config.toml
num_hidden_layers = 11
max_seq_len = 256
z_loss = 1e-05
Each number is 128 + 24 x the weight over its row's rms, rounded and kept within 0 to 255. Layers, rows and columns count from 0. Numbers have three digits each. The size before them is the row's rms in percent of the matrix's.

# layer 5 MLP down (transposed), 448x192, rms 0.105, rows 442-447, columns 96-191
100:118094149129139132136170153103104129122177146145128107095117133130097108117119123073123115149110109094132159127131197125168117139117134179104112147114109086118124147127126082172155130147092127120163121163112137114119147104109104118091119129127131139072098136128163169124144136119137137159
096:168105103157131091115150160133138098136110130123142173161150130120149105105108094121110129115113155146097143161116126167107159114189139163119123112108134151160132102118148125108107140129111131119091119166138143117151149099142069094116133151101137138098130128079135088147151119135100139160
098:147077119115121108149127148087128121136115120120182167145109160114154107127118117165161079113161144142165154120158146139130163172152122117128100128154141133143163137163139072122102097147147118123104138164179114132153110123179137140105150141136124129138156103122141193129118084082158170111
102:095128123147118154116158114149093131106132123168145100112154124154166119111150134161106120130102135128109108137125122127112164109145089173116146140172112165119144130137087120134114111142112098146108061105131098128117112127128155128143157177124139131102100097128141147175167127080114136156
107:103111146129171163157092100140126159139100123123138120136161091085123088144102097111109155136108090157139105104141140159103118102082079083110134147134132151179126111124142118092126121149137095163113128199123165146126127151129115128091107145107103097145110144101131148102131115122116147128
100:127140058116126138113140159131131117139110120122133140082152117130144136137060120111180092155128156141133118095138149124132115141148115125133122155126145138124141165082095147149119093146081130155144103111163153122121133108130125163135186125132138137139141064077153067082147184122136103155
# layer 5 MLP gate, 448x192, rms 0.117, rows 443-447, columns 96-191
096:134107127095118129148176165110107145167103150092118139149138132126180113125138106161115086110104080149122117092121139069130141090125130139105145145134126103159133095158129084101113141135089085148157141131115123115145145169122110151170149180105123126127158140139119102098155126087159153175
103:163101139138137159108119080138135121108160109136098110109088099170119098122109167102153136128118139091089164179133156132162125100134130101122138149098137120124135101121105133153110091130090086138117127133119111129146116157134117165126160124132079109157151103128147128120127113149133131150
109:150084080124102090151147104128119135129134119119085152167125101141157145134124121108138103102108129131111146160099123076145145155095098166137119121147142104100175133100112133148119095177107108123149137099122106155086097086147108150122119132178139100104078156156114125141148129115118127112
105:131118132122090120119122117169143134095139147138141105100103127135142126136187163138135120131153097095128115139146138092157108148158161147131091130153168161077178152071143107129136137128110100167136153120128112152186088143154152183140140104129100131095145136080145116149082108097127093105
097:122071125100131116123113140106103167121105136142123148154119126170168136120110143132153125118151186107094127113116145123121122125103139136112118127103134135131164122115113145108115114156113123188131085071164187113107140112121142127132146120129132106108126083102103098113127140138128130158
# layer 5 MLP up, 448x192, rms 0.109, rows 443-447, columns 96-191
094:134128138115124126146195130123125135086122129130139112111167104146155165079129132139116152098133132158116154115147117147130117122141056156172112162136135107148145118101073131124130112117073123136092127087104103115133127125132089141089141134156125086106149155109123099135152120101140126107
101:072129141132127130150110099117147106120141138150135153090151150128153143101135102170135107097118122118091143093112139112106094106114126081108117142183165092148130105118119165125101088142111134139091097112160132097173107135133124118111135070184114133130087141150158093138110139165169098144
101:085143152107105149098163136116146111139175094133142113092093195142089137121149092170124096124124146135090135138132125178136132104148152111084084128117088144163131124120129148116096152104115113134131153134117130089127151113127166112107138154080113125136139062138135190116099105127141168158
107:108124108088137134093105105131103084097111121101169143100132100124116129126110129098089160159107107141086159146119117139125158083101116130152142099141093138157170093117090143173146133115156095154103096123134128106154147136118083139139155115151103143094157165144127109108099160113158131080
101:148139120124127110129106068086175138131118179137092099143113107096087132136125105107173163131173159114133093119133134094123112136132121109139134130109134114092172129101135138133116098116169164142139117144114163131097118114130097117117118129118112108074123125107105107146157135124126138145